{"n_layer": 15, "n_head": 4, "activation": "gelu", "norm_eps": 1e-05, "qk_norm": false, "init": "uniform", "init_std_up": 0.0492, "optimizer": "soap_variant", "lr": 0.00639, "beta2": 0.95, "lr_head": 0.00869, "decay_shape": "cos", "batch_tokens": 32768, "steps": 4175, "dataset": "wikipedia_en"}
Each number is 128 + 24 x the weight over its row's rms, rounded and kept within 0 to 255. Layers, rows and columns count from 0. Numbers have three digits each. The size before them is the row's rms in percent of the matrix's.

# down: layer 7 MLP down (transposed), 512x128, rms 0.181, rows 149-201, columns 0-127
# up: layer 7 MLP up, 512x128, rms 0.129, rows 150-201, columns 0-127
down149 090:126163184111147127147148142080123146142130139109156145108143105107133118057168153143105149165130132182053175124144159114103125131116138116125132105129138153115117085139100116144105165117123150091109158078130144138108114137118142117141121154116150151115131131134124134105195152108145117123153150139080134136120120163114136124117096112151124142142139141147083128131141141130114068092149
up150 103:190151129105133121189129117140104108135122103125119097128089114146109105138116145131147144097079125131081133135116151148133125149126133119137112134084128113141129100116114131115139118117122147140141128125107146119140165124087105108154124128115065107104080157150146143134099132135138133142157118101153182145096117091168156115164130154074184134108115197161144160148153148151100135118118
down150 110:105156124116151121123133081131104142164146116118106093106121119117107126109109103095080123153139101115099151135198140159116145090100109167194118121158123147120152113140144168081148097095077111121166120135134124117124125113097114124139105093149096126110130102100094097133142121118137082107128138115161114164178118141106143138114146161110116139086131143131104164157098145106133110123153
up151 102:124123115113157147114147139109160167179117124111093149125141134122094109132209112095151117142134130106158168152094143187076128133115082168121136080108111135167150145141110142139130116117081137110103138129132131127153121100153112123117073136102152122110102146156111104142105110128155092159115098144133097136141119124150064126089124132146150125109139100122140137161144128131140148133092
down151 100:139180108124113148101154134149083130098144119162136116119121116090120108105126173135135137150140162169084122112161142139142148160162108103145170193184121126134170148133139130120120117126126093107162169126115124130135089145161090095116153166153140136142130130093097155143111112123063113080109102089128109163128122144148125155140144129133105126174121119152120132134143130120138134102157
up152 097:156110098114096127165121121108118098128120083196090142135112115069141136119103103140112132125131140178140156143098087122141173126079105088150137109126146151113109200148121114120105112120106091140147131108140151101165084114114128163133128115137164127144127105139104146124107081107127142133148172126138114140165133137151122112132133087101147131087161161156132149128161142126155127112116
down152 093:164171126152145135143110128133102132174140103165147149110122105117145118062072164132161138105134148097136148125078134110146170155118152091078118109135171118102118118131112151125099118115155129118099145173102156119092096133157123136121163191120094121122099104134124135138113117150109109158097107130122121089151145133128150104141148125113106109128177097120111145122171158115155124109136
up153 102:114152110088089111096147164117129134142177147156157108107130140130169140109131090108096102144131097142102154094110100136135124074127109122109136147148150112120145157150143127101092100102114183112133167103159130102127145122111112111152136112112087107114082105134098150111128154148184132161130092108126154163125143112165165109088120137135120126163147076135097121099098111114128110130097
down153 098:154142136100104143098109144165123133128116112103133140134143166135145070135102142163112161136108095116156140157140147110105156140143104106157116121143121127136148103124118081167139151108132118111112145133156118112104133146145134094113132077111134151126143123141151140095114106104138114122200111158101153129147157142106095145172104110131173168179124176112180091100125096148160129091153
up154 106:128102078113100130082150140125144124135144125102085111106157136136106113154173116127121154121142138160126164153101145149123103176141120174118109150096079147139151114171108130139110121184100166132114119128078127106113088103137129096111157163166127140141137141133111133107135146171161125141148109101130193092156125111129152111083112143155125117150145108140132093114146123112143165137096
down154 103:124161141141137077180090159140107135133145100139100112160121118156117161096112134112136148158115183069142096096102115139126135121153164112127127100119146114123101137116127114115147152137094085164125099136106121163113111143135129127192113118092154136123129108144152085113127095107088126103093110127187127101099135167152105129140143126130126120167114156124156137112145141155128098129077
up155 097:112128104114102124134066113120089084152118107129092152128107109141112092146124117142083098127153131132126108139115124146129147150128098106141117143183105108137139114118114119138174070091129123115153072113116124127123119141101137133123110105116161159135177107125096147123083114135145069151132136106145116190131126130134117108118099153119140110137177105173162080111114163108158148147136
down155 098:089129144133125102158164127135137135123188112138117128150092133100105122109151154128165157152144117089133155163156124074141120149130146098112114148138109161175171161105094159121095139107131158121106134074139131162095151112137129116145158091115092094134134152182107137095125147170145123180111093108115143130114163128102137133129163134130097085106129118137164139139115153136123107140110
up156 106:161115100131141134136090127108084147122117130173098114107143139105108125122146131121089142095144088156103129137100104125142150173130129164132128097102184121147131163123142162128134100107129123183102181164125170123118119134110136138172133165125109108130128148104119147117123168124099156163111114116111097151146069128149150121108115100120137143150078132142098069122099105143126132166094
down156 112:125116142133130155151155119167132088097166100114141154109113108168084122119146115134064167103156101155143096119133137135148127112161147074153139130123090113140107112064099132132167153141137148152107111149092092137104125145123105167138101142121123123128101156153119098169111153159137131120109127128142130098110115139128155110089111112124156160143149124159086127123196148157127116140105
up157 096:106143116135140146106148127126133103110097110135107101105116124134118177128157121136136143140181151147111089128154093181161112071166094170140159135114094116149160154114185143145133129152154143153158070122161100112124152128087125153091114131150132089120136102122105139140154127120129154156131137099079134122135112142145081171133113110090159148123130132128096133130123121158100108161105
down157 096:147143157148113144083128109149173159126161116145150102132081134064158120112157132115156111120138151113088122103153129100126152136137107135142110102073113138154124091126079102102126117131093100142143137145121141127165152168160139102118164094085078131092107124127103110142135107143136107128106082158158092098127141113134113096123090142148096104147171118138103134138116145102151142132146
up158 111:121133091135139102130155093096113103114103138106151128149121105157102116129102132138114159167130130160174144168125090109100099110119126125126145127130153112124138120139131130094112135096126108128111105111072167123126121159140149097084128106105113113105130175059120159109105144168130120147116117130099078182136157118152161127132172141155073109153078103136146154131140122100127159152123
down158 113:113094091158152186139127155097107115106096069174185139160127100144142106142163111126144103100125168140137137122159158103082119093112141143151159140120159126107129144163161110152131086141140129131094088121094156129117121117087132142152172121158146139117121147123115087119128124143145103135118110110132110118139104138132173104155171164125109084135118140121117121147156165122104109139113
up159 091:129113129177116089096144160120195154135166130136144145099174132047146105127084117134087114086136132111138146122118124104165128134091124094113119156125113156126143131144161126172129119103114130175144160143122101135116126104093117109134162115135116119091107085116186131138137130138101115140117138106090135150166110154167138120110127125134180100151113140108117140115156122146114138143149
down159 083:152109118125153114117105155141098098130130158110160099121083133119126103135160122121145148121146118158144125116098137150119096072203103153137140124121153153134107099123117127127132153120139106111139099102159146142169174166114156117115122092131122146128115117181126104130085113107117098117166135122181128124113158131143100128119188125126138165116150099116123093141087065114125078136109
up160 093:183155135161157116138122178072157164163182128106138192089104144087111122115147161129114144132144141125140113136127124150126116126114129174092129117117120154131160160133125119070118136140121103110128118107103088124135133157122121126125143121135186143133129095107128176156136150108102084130122130114125161161128133156125111176104158123136094143122162142130122073121092134130116111144149
down160 091:160171066156119134103123109117105144095111104120141122128108140119142105108154132133132149086146163105131168091098099124125127127098102114128172142151132111126049089136139085113090148131107117151145109127151151126137127100145137150124141121088114143115138119088138113089100073145103154127135157154159116081132115118158141130131070134133105158132146121148118072111164135136144149143137
up161 103:129122126098132161108150131083145137099106110135140098104124153115080149138101106129103130135100138160154148115139128192096149151128101173148135151121097147154103115097124110125159109103152114146123113094146114122136115098155100110060088127123120133088146135167149129123108126107148125154172162131147143107130173131134101123081170152092145146155137149097148141125173113107127170117161
down161 096:133187129139103154125124126152104124149109150109158140097063134123112122103064137145105136118166111120136108171105081157145131102120124108076136169130131144117129148121115140122169130143125108101126130148108169126163127124116112101083122179120115177133115137142119107172092118106168135163092091110108168124133118149132123114125123145104156124137132103107094145155139119134080081129147
up162 094:187160135111175140150137073144112154122151112153125094117112171106160196120109110131131134117134091112148157165093117157098105131146099091159141120120132133119082177137141137109126150140160162120113135139153145111097144130112140123110156109162117135115150081150103105156099115125133125132119123168147134090092170117093084121112116083148145164133134115126112102130148128100153132127128
down162 096:062095083126133132067138136103153101129099134079119158152125122209092111112209140163139112154127168121121108144133153119126106117128137129101136137138098122167133090135114137135145126144089120122151092157134103164144123137127118147112121129078131127153122144146114143125143150148134148128111130136120176129087121156137131132136127161105124103169135121090136138150114122177118142143106
up163 099:145123129127115108130163111085155147129135140118108145103112111155113119110123075122109152100100112146127088118108129101129141109137150122191133121111125134091113155126116137113128121149166122111139070164118156095127135153174118074140142105146084148124148125142105125149144124155117142107108117076143140112106123122113124165135150158172128161181062169125125157116131134174151141113180
down163 096:137162112137165119105153127115085123098115141162146132123149119091160142094134112106142110139145131143088176143129103146121102133131131096129158162110119097140150133139126062148119154146091127145152131116180113157131142097143123159125146172099123140059129104129138158121140117072139115190099099156132115140135160124108148132124144107132143128103162130165098074142126129099125134168103
up164 101:166164111126149148121137145145143131128107119104100102125125159103126157094159098150119087136142133137126146114104149130137108122171163120082131129088131108141133172185116112135118110107093127139116128135124125079079094131129125121138168131106173161146120144128127114127156167111127159143093139090131205128120135097162103107116087141142097124134083153138128141123128119154146188170133
down164 096:133097146110131167157085125136125152131113142138089161108082108162121136153135142148114133116146102102147125136190081128136126130144088119150100149183115122084132093091118163115113134137156135101123148137096135150168103109136175140091124139145158103120130160137092168142107108136131101111117146119098114113117105113106141070112164114105101136158142100185121106147128119152150155096127
up165 093:171109170072132114147111123133150127139123143147129154115104099173140126159119147161144113137122170096113149179141119071114116131083101087118130115133124083114132120112125150128142096152156072148124109137099120146111116079118117122107154120141098129127121137129129122119162183130122092174132109112151143091110168156147123124129111130093171120126114141139144121118073126075153163130146
down165 097:117116127090074086103144108114157165102186143150101095125176143125102192145145113103090101126142107075148134105066157111130147130118122121112138142138140136158124103106121137083102127085150149141105142145139127153130146141111142179110146165124132116136133142150139104168121128090178134163127131135118108120153131136140158141141140134168130168158144107125130118102119171133121116151157
up166 108:131120129128130149139161079101111133099119164141118120101122101176126167125138129161120086124077192094114091111097135140086136102160161139110090105113140133171136132121120141148096095132135115122098149117126152152117160106114107098131105128173155100126129158143122144134122109139147151158134122182129105103175146179137159097142140143154093122156132128116153170112100098101128145153121
down166 110:180164110116143130094120145117086143115177099120137172116148115140147110113124137130146109122134097113100188148107117149162110125099153156135157104095063135129123143101119153114185105138119135139133145117170130150114147128122123144124143109125149102104175142163100106129124141070084111124146123160141129108094170125114133143124168122170124149121111117155110112102114085156135141080112
up167 103:167096114116135111125133077135106117139118109159166139169154126165100133147087137106154142154116134144135139177135147131075118115150125131105111119095101142159091171136097135097172137138156106136105128151119175126089143122123157087146118129123136135139134077141116105130125153158103123135112144136104110159113157067120090069091100121171114130161134137148155127147120097144114140103145
down167 102:104101136106173144123120138134134136079097127071124140106142138088129094146169061136108081116082163103163155081139111107127121123119055102172118158095139118138123154128119132164147158094110122100149110138085119145130137118110136153164135096140124128169130125130134121164118098134138143118153148127139126149111091112151163147127134113094139109157119118139140133089114157119117097106119
up168 108:148132099142149194113111085143163117157115105158123154074100153155137102096135140156149111129122131149104140164160114158132125108087132115096108150162139131149100113134148115097143148118107141106133121107106115172112132153140106109173165137135104091128092143132103112118106106142135107130116091148161143103127146136146203077163140163116112152177117135123156123111118157127158128121146
down168 106:110138161100110103099117151116121122123134111115134146195111090094097085186165114143141138117138157120150122130106128120135175139150161116149115117115125166101139126089157116120138081166126115174140186131144134094097146101139126151124122117135165134081115125178116151117163131090125144101096164150109117128135115111123102167131109188115113108108132138111090133144130148152111151139113
up169 091:152129111099144148110149151142109125107103116176148131137137133127137189101113171160090133118109154149131105127077151102142144135153123105079137119114098116092125149091106134133164099101160107177122137128112154131172147117102123138117129144117082179102122107094112108113104114128127113150120130122141157127133110159106117137160142127093127110107163100126090137094081169061134129104143
down169 096:145187153147145166128105161142100125159114122111131086117133128147125118160101121147095131121135143104121152172142180091143056122121176128115098100096098130162123123151102108131141114167112126124142111136148131094115151105113140107096138106160098111109139149126172124128159126108162144129151137101107142140163129071142140066146104109118132168122143102137126166120141132146136127158172
up170 100:131121137138137119170142117123134144139093142182115141129140115143068156168126084147120102149117169160131125124111132136105130123134162148124176114145089178083122138157095115144111162159111112123151132180102086120175140132088139132099117133127149130125145124132149156081143157186081077117136114116132114106151123120144138128103116160156086124113112105130133107153127112105118094124165
down170 110:135119098160154129138134181139113146138140127154137149126135124116128105124173137130110121117166120117150150099099073138124105114141132104130155159145078116109125181110093148140128146129158151153126123101097150119133145106120112113179158105144100126136097090126133150114120146166099115080120095115123152127151123128070095148128173121172096098181145130088138145100130080088161149130134
up171 098:095122079122115119124146143188129102158119094130075117117125142153102153128099129145074106169122170130069133140130112164111159156067115139128119122168089157111094111178129111124093124117138100112113142156117126127131155139137123123121084144126144135139128084125144136137155143124140109120092113141143144167149129143078087101143131183127113128119113153130156124109145163091115155128123
down171 099:157121137126095138117131112070087146119131147119138113109121120118148161118131146157136115116130106126108096093114128095160109124149140128118138116171140127123183165079163194122126148148140134115148123142082096118129094132106129143106184126122098152159157188132128144128111093130137091116163102143146116109132152097143159124134159144133152146154112113187124139125074134145112116158081
up172 098:105128150152144122154165101118172138151083162127106130160141144146127081119139105085147117170122121175140096119160116108125099123119128153126155137147160130094135102120110163134113135106129157136144086133119103105161083107156108115119151151124153079118139139102146089146136116167113175131149132067105111109110152107123151087139111129112135158146103125131159122146164116082160154137173
down172 096:112142129111124141066134110114145132117164140127129137143117161139129165140130121130090133120165125169099136114153096129148148154126165113102147140132102120113108115154100098074137186181134158144108139110131125126112143134155115165157095153146106124139120112084118085153124118112112102106138166177153103115147127120149127095067105103109176127121175115154129147096110094097166132116148
up173 105:148122139132115084140104110090138134120083115097135138131150146157103127120075145131119140134093169151088118090174141143142104166162091121139180129123120101149175130136118140088117159192157134170127123143118119130105133124124143125090140201127104135121132127110115095109133113154115122093104133100166124158124161103099146144092143136110128167142143153117104127076126115158113132129130
down173 103:106117139107119129114143122167120138140129168137143165159126117109132127100115067140124146151121144131182084136104122153100119131137120143107101125100147133135138095098104130146176107122135124125086161130093067150107147170146128129138161103139136091106120126160143150163109160125073121172122170123126108136120145080150118166120158117164134088122127170097130140135116116078128125175144
up174 104:090168163104148150126155146143123112099131103110147104148167151109100144118157162166141133130108146128157134165068100115132145113102131125118164130098095131081086154136104113154118093134118134121073144150134096184135138150098106113110104119113142131101127152141157173124110116120100143134158131151165102119128128172144120128145095128103128119085151091133148150125096153094134166098159
down174 097:126171125116119130166177158145117103113155144143124099120106135132127183153115129104098124116141114136139121100079129156114110126147163144104144139149161100085111136090107156101177107119156125123105117166106084105147149138089096107128149135165122169109137121120145115107079118145118144154122155125183144097154122083121104126133124133113174149124118110167104149164132085129168131096120
up175 096:087157160158173107160146133147125108157126124142058156139094141120112106081138172103087134135124151117144132139140127143120102092102129138090093102136115088139106158124137166153150138101138120145139123120111129151121143131117070124131142136104153142147115155103139135120128154168130087128140091069139130133120103131133071129180120129138104136186105147147127142116117136110188130129129
down175 103:124147115077105112128110125100112127140129098143107172129134158127137155143127118163122143149102153092126118077110120116088126142121150138133126130141092120155122164113108111128159132150069144083128121158121113101161123129135117132132119056092128110143070134127124125137105144113127122154143110143145074147125133117137178149171142092119120124072115107137101131111111119145080134054154
up176 105:181144095134128118116160093116131099131119131105103143111143140129123112126136129075134138105136149132108146104133080087123172153169109085158104123123132121068176118135131114135155119124131127139150175137128125152141174108145131151160128099152117123102151095138131137097134155101103100150155167116145132098097119145156080103141186107128125123137119102124176127155126174088154135098101
down176 103:152086146101146082123122095181137115124121148121155143166135128115129141157113144138125122138126143126145135159130169136086101108117118149130131174122143155142126154106110136134127145147163146151121112081130183148150090142136139172133098130176112089133073165170126159145105102159111099150102128126132101081113136154125142172128115144144129113127072077142101095116133146095115141125147
up177 109:157105122089165130130119141096075157129115105120112077097123114084121125149115119132113143128145186097163129096163130091126124124101121175090134106133105096110107154137105123124094143119116122145118143092130098126136188152154125133129149156145167158105101121120154115160123104109120134194110133145136117160098169123124085143111156161118123162128137136149169148130154091122131106150152
down177 097:092117135132095099113122155129101111124145125109109136113113147099142163124124144130123132146107146140109147139167117158121109143103135167112117108115079130135145139131161163170138109118139113104154133120154149127128079179157172082125136123119133065155179102108118106115163120127166130150134104156147120097143172171111108131128151075103162185149140133112111163130121184114116113133107
up178 107:136108151124109112086142105114084127139093149128092150060121154159133103129133110113135092116136100173106120102083106136133140112117103134115095114094117105128106102140104100164129089162087106157122142147129106142124188110126130143115169138138166161106132125112128127133132120107150126087097129144146150128128125123154164128134088099144132091180132137151120163156166164081106133099100
down178 100:092120090133124144139132132109152139115195119182118102159111102110131169124174139096181135112112151102146104152109109110176148100126154111117121143131174120109117145132134093138115134102120113119152130112164121116154095130112141128116111109113132093170137108123090128153128105108165097097155112122163133126083136124166113151120171176105113138149111092164131098162124085163140147133135
up179 096:123160092117098124161101141171148107094136105126145157089115100083134137095147121132119141165090112116129138101127115148132155099117076122114127119167122157121093208103146153154116126107124107163119160106135156139084165150110129141130130126119104127175160174108128139159106105141095115118165178125111116106134116149130101137148100104131121113172121089103151112137146116139116150120098
down179 094:121060129150134092127150115133136126133128144130099111184121176109129123115163119087148082100133110142103107149107087144077092150131135095147115100128136088163139117144070130082112117120122175158118157114086145112149128154157135116125119113136121125092124125161101087114161134157124101119124105101122143121151152144106160119083112160130110128116105115117089111151110106089100108117118
up180 088:138114128104128137121134155179134114148117099138105087110102141107146130133133112114179127140103115179108073145113068148138133128148169099113142114054126148130134142152124122138132098122119143127143128122127088114154132135120101168108110140102171102139165126146170154132127173178117123092128115126163108124095114104141123136115096140104133140140113155199155148132142142088145153095147
down180 081:115129098119142143167166134145131161115136131161141119135111129115073148122119117145162112172137139076123118094105144122149120143137093131176124121124160105126166130090169170164168120157103122110088109129164134146126128126115087165186164163130099120116105102064118137143134110138159143120109169127063126151107104121137124138145108132110100105118139135101098156121102132144142151114125
up181 094:120115151114118097169114137118159104136128108132065135110127163119184095103146160082107117098154149148184117094125095144152148135090124153116115134117137093126160174176097147138150090116138102105162121171152136083105111142086108144143148127123158111144167120127160111131144129171155123109140158131178138108113114115117138135135107159160121136094140122125145114130102146111150104149146
down181 096:116112141163107125150156134105117117095139163152153176110096114138126124138165143143190128121141135151047120140154087130132124132149109147121119118096120122152153099096165137084134113163105136129106117144106154154153155144113153105129114121121118108128091114171108132099112183116160163148125130139106142119097096128119092137118140184097127079156165143124121149176154113116136119140118
up182 103:142139123128159119139111122135148147124084125149115144086103117131102127112159154164134120179113124146144102178116175137145157148124085117087118132146122153113116122129131141128150136103133099155072137147094135151134124116104100149191155078167120159081102156140147151159149117114124140107155108139119099097148136147118123093118155146131129117110112133098157120132141181103179081138089
down182 105:127118160187143154154125108144141099131149122127102105110104136153131132109157170103105146110106095125161149142111136132110176141153138133111178126095120157129161122088108171113130113138155137053163127154120141142096131155124104119114145119108117101154105109184112173163121121153124124141094115145100122150135108126118119095087108076125113103116132168085146128135155129099102142096148
up183 106:110101121155130142141128148126170139133094147156110162124134141143145102153160126107129130113074141123094135141094062135154107137144142107086086115138113112144106139126139142155099193156101119186165143103136133128142123082154155091172167121133103108107105119113136122102158136103151137157131125129105128147109130155089138110102150115123154120148127143111110080096125091128144105168085
down183 102:121126135135138115128146160185105121102145081106187117135119101133138104109129125176141157135127148160139128101087182136107112155110103162153122099116132137135111118143137158094124120135156139101116066155112123096141129177106122108161086132099128114142185134136122104156106123161140130098159127134128136113113094092107143118145091134109110156080158132167131161132100143125116175103113
up184 102:082168112162156136128128143127095111117189133129117103165164123114104142095145117116139178133134125133143133122112113127093107150140107135120172090112144151186090123127122167152114161144132103124125161131101160103135144149145101153157151115121125114093143134176124099101111154114136083129109110142160115161112105129100155125098175086138147163156121084103121142139135088143126096113095
down184 098:154099157111136100117097122175180139159117125151124134095090116158149122153137121158076076148063111117143147163117143115121118163093082104123107172144138109151164139124161124102146111132077166140097131094122093136147129116136142134127134134145118132138159105072141115139153108138119168136151154160148131105122125125123138100125124135126142092172139115157141092100143090124105144159135
up185 105:122185091131159117091133122094153161083127093140130131130133126142134130125148145169165118126125120145143089163127099129130124091157122076086109159111117113149092162097134095160182142115132107126127136099122107142164164130153117136114152116097142137072133180101144180122131166077116130140115106142132149125128183110127152100123119101125115125153127149123168136152127102120142157127140
down185 095:120097113157150113127160097109080147126096125136127108134110129155122127159155133127148106098140097138104116101100172133118169127158117114106149080092181160131103106094167112125139129151175121109109112126117140107136084161120163149156156144129140126132103193094127098123133102140177085138104131112120152115122127121123115099120144168101111091133097114120105132142155144090133158093165
up186 088:149138051119144126101169130167134152115145122148128136133151137138135134137160132144110116109171108108158122136127124221142121160127123102137141128140122109162147154141113146131142113071104068134100135128116121111123104146109138119111091114105103159118101120143059106129161149108159154100134129136176123143107103114109127126148129142176106157105135086126135109097139108085149118137118
down186 089:114101142176148151112137101117129139113102091125156135086110146102095118106116125133174135087078120131110156093083173131122109178112074127155130126121128160136125116100146122114196160113114117147135156141097102116101139183139115121207085122127109111151131113122135108097145157171126130117149107121161130157122111110149111116111163108166130145126138131137113135129090140124137129133123
up187 098:089152183099127134145084115123146125118121114113139119087130122128160107115113172111119120140107119120113092073109169118113145114083145166127100140109117092140120148125110127096104197119148114113133131146148085123193155159173098102119122094113123105119139166159164135156114131157134113131074091113146110125126101131144131132128133123137137159142165105131093105165146127133150087127145
down187 097:193133113127149095124133160134098114108100102140154114124087119113136166114137090137150139119109163177129131170143175079164125137140107144130124112095120127099118101093132096106115100122102080121112139154156083104117166098127167103158101127142150091143122166114147137131101119116109128175180117139105152119108120123151102103105143131146116135133064174111127102123107131134141128119128
up188 107:124129127069116074133146133083158128122079169121112133113130163158117197117141111144117108151111148129107177129114132135136099168110104127166173150119136161156125110116160147123098134145117108133128159107116119095122133119153122097149176119127120130120139129140136152119103095118109124131145109132138110134158118114143048135111130151069179116089111149113098107122128136109119099142164
down188 117:158123094097158111126129106110115147110147112116118142089102123126118109167124090135134125171130132159112132153103078133160130126119076155138183182121132146114131114114106122121169139153119134138136147167146098104140142086122115150074106117125128103160160134161133148167078112100173157114163112160137074143106172146138100122126135128090160133106133131127145125091146112107126103141158
up189 095:133100142103173112131127118118129136113144164127110130141124080079075109132068129153159078138074123148099119094137112151101133099101101104120109123121126086117142148111157122135158119119126137163115124135095095141123135133103130118127128123143109145125131120151166115108085158124138133149137182127140140108101144126163152097128138133111072114132086144157085125066095119090113096124164
down189 094:142141134094136085127171132128164108122143170098086169165122078138132129093110147127137121103088127131123120132120125119160136103129116116131161144181099142080159142099140154090154079140120100142147130111103111140118117116138104122122139128100134113102113121117143100173140135110142109131127155161090098141088140132151097145174121169116063102180166113106109147123150123156105110127124
up190 096:116088092167120131151132158111149190108098117098133132126073161123132183107134147164090108087095142124111119137108112117123115132103137085124136116125127170128106155167155136140122129105125102110139144099135109121148154150159137119132135157128134145184097111136136075146131150126157086098138146110130141121114131148115128144134101184088081089152114144126124130109163129090138161167131
down190 095:125188106142099100096151114146121121157136100160136115131146095125144060144107128079166157173090150145132089116122105143136136146144158100127102163123137131115159126103125160139156135157167128140133157149126147117098147112144145109126129118150128173085161137089135151155121138101069161139101131155110123140109135088103149144132121107130125133114140138113121130182070145149127163110111
up191 099:106117122102138140116140141165151139151153125114136149112122120102110154158138167120137144138088141136166149080117182117118142106112084106121125131112133153128077096156141119119119124142149141157106163132140090160142115182122112162133119107110084179109120092104135111117090148141133093145127131113109131131113103076140162152129166156120120087161129099108103119142095135172184093120094
down191 103:170101156171144102159148179138149147107153167102156139087121128139101108112129095113089123156088139116100137120124141113095135141091104142144141123097175102157141113117134159133129125143098147093176092140079112076088150163119137132145157116135129135155113144120143151172170140102118152117157162105111122094132129108161124117111101094098118119172134148114119161138125139104125129124158
up192 107:124101143118125104126134155124135117141154095168100139126147135154143126098157132134168166107115124133123144120143143115140150114148156131087134080138095125123115153119133144145146142119079143174149158184145115138163142097130104104132108080148122093139186103091108134132135135103165123084127085072117106135090161131149125108084150112132098177128144160110118143108102132162100155139162
down192 104:123115129125099107105068187125136135077117107098129131151161144126115094106125111117111077117120075177127126112161114156151115092130148143143162116135136134086163110121142103119170100099157121128094137151125125121093101179109129107143131176128121159121121124123095127157141163072144119149130139121108120121146145149126124149162153166151138113091130142075109118095111104104143146123112
up193 106:141122102184139132078125128120113119129146119090107097097134072135156148159121122116096115176144139183097125129138128138131128168127138095113122097138114154103135184137125154079127118107107180122111095150093145112115146114125107123117090129143121154100149119138115173105083102133083131138109133142115166121091134122115158102121102138136127156138152091148160162192126118123144119144111
down193 099:114147146083116151159153102155170093115131114141098142133147145171146124136099173166118095117126124128146166103130115136132118091122109178121132133106150093109109120120108134169115127135155091131129150104141143100118129148090133150125144143114090136138086114112126105131130116128180145130136172161125074121146128134155084149156141171098141081134129147070138104092155147109120162124177
up194 089:088110165126145143166133106137126133110117131126146113146130147163105152145133122151124077129175129136176111113115116105097128163165138126092100118162129110171154135149154150105111107144114088124144104124098118140147144139133100132121152113141143104100089099174109168135091124157090121118123128148134138098179107096108131136160131183094082147115117148165132089155128105071128127125091
down194 084:138121121107090100157121147134118154101122140160142088123134111105119143124136161103112139116115117156127102178091102166123119105132103119144145098170127158155106093147147157178113090110164150104121124160114138144114152126114125109108111148130137102132095172103106131092139139088119174109145131119133117153149121150120135123126160134144198144155131076117125168139138086200131122090140
up195 100:105115179082170098140142174137108101096137180100181142126138114114118107091160098102120124124108096079099120125151142136135137119106109123108148135109082180124106127126109134140114143134124136123145135124100102102111171128116096156153110154125123125121138117120135159144147136130134143133090112125116167152110130180132157137091135149138163149177153128098138115103127115175101191162142
down195 096:117136116140133156127079130104128144127125122115106112128103137103150129141134134112119130088138159158139086132152089152102139160162164112167125116165146143159107069125123108088095154127157115199146096128144148077150095147101143110102133143083107138138099113143080096106143116116112123081143157123139142117072106136132104146118101147125102107109127156134107132133130081125171139131160
up196 098:174150150140105090097110113106103129138114110153159132141121169167104107170126140111095142163106088151110111148097154137158127097149125123142113138111130164135138102128125141166112141163106150148097116147130172166181123140153131128139147123101127118093118128128120142158174092139137121113099115111087112129134097132088123172131127168070156125125104098180107121114135141155141133167087
down196 097:163156095093139138136094181145113131136128132138096121119149164144136178133101106118102124083165147114156138139144173150140116164123149123127120143173068122108132154142123128130102122123122159136075156160170087095139107131109148151116104153146132137168140107137111128112131156133164115097147157171147151132168163127144122118062130127147124152109142174112117129127102122143119134142174
up197 095:105105114139107151113136181134134163114118138096108116143083136117110139098119143120108137129131153100121151104137062121191092131136121134125140130116116163149136126114129161142105177114126125179097140126190158133105158121085129131168125100112087102110123110130096141134099104126138148118148172131164105153182146123117184156160155104143125122140096134149126147142126107086141148126105
down197 096:099093091120089100108128141109126154127134118166120154107110138132169161173144157116108129080120115086106111126122087133106113132128102084140120179147140140110100143127107123121146164104155143106096066171137163099123087135115101140100148104123160148112163161136096150155179129127132139105168109168155165135132129131099164099131166117119110161131113112126134115109150134127129097114127
up198 097:147108149118126115083143093125152134117109143139166126143202125104119143121143124142096158124158098122140142082083134132089149174118082088129084162130131178118084151137138124126116140096112098162091118130091107142159142145139142134130123108111105147146179153125134100114146121168142157110151096143131140144121165149129143135103103141102134149181138114130130133087093171148141115127107
down198 092:138120155145102104140121156120120116089138160086131165111104126120149128102112146143137092109108151112125121110121148128109085121136132166113096132114125102138158097114106124134141119187105104105143134098173096166102083121149114138136077137132094156145134134120114130132106119134074143111086107136092134154128079074116111144157136091127091125185158111154117123140092073147106140111126
up199 098:138111131130158113146150114092150130142158125119077128154120084145139132113103105104161087140128162138106146134093167157149141127133090157196117107091123149138121135120159078102133113131124127131105104110137119066097085152092119096144141126106118154097106126110116149128119171174144129080128137087143130154158119118109126103109135164108149149152116119174148153111112112143122128134076
down199 108:155133103149153150106135106150100140136125128154157170126185099144106099174135126131132152116093155089090144143170121107118159155145115130088131136169127121099166130142125164135100096147124152072183129157099133193116147161122161122176132110146106112143131152132147151092112118085113127125126128141130119104103111155134117158131150107148093110094165150142100112144099131122122148116124
up200 099:118098132095132097155152091110084106150114155069135147114134109153143117151137122111156185117113140150130075127105102155137127098132167143162116172090128097110093133101118121132098128122089125142127117132099110127121143139111130106151154120138161176154153120122156116116100154168166141157131133126155118108078134061105104163127134116154131104091107147135107127139126125148082125166137
down200 097:128087118145089113113121119106108133102128121088112134092100126127153103174132163068111138104160104159140147137102122110159154075117140092141127143151122085128155119134091133165127127146154102114104103160160170123129117095131172172149141143147136161118167124147154110153140127112169116146134142108144114205115147147100141138131143155120111108139107122140113161116107119157117102077126
up201 096:181132139163133118140150094126089135114148119108122145139156162132108105095118147146120114099121140135123110113144167119115124149091162186152118143104129131128164100134090147167100114150100121116103147104095142115130114152160142118177115131131120158129100107133119150087107095120137114174124146070109156166124183080153138131080132102124104103172147141175138131093114123117146132127104
down201 094:106127143153100156101118118133151152125116149125108103118107066139167134106175095122158124132129135135154086147135107166163142108085105085135121153128148152102116110093100130081163096157161118150154105153142150084113130105089157136128100102070141132169157109125094160127109151141114140101119124134125164125124108172135110146115112134142134112181138147136121109114114144113093172116150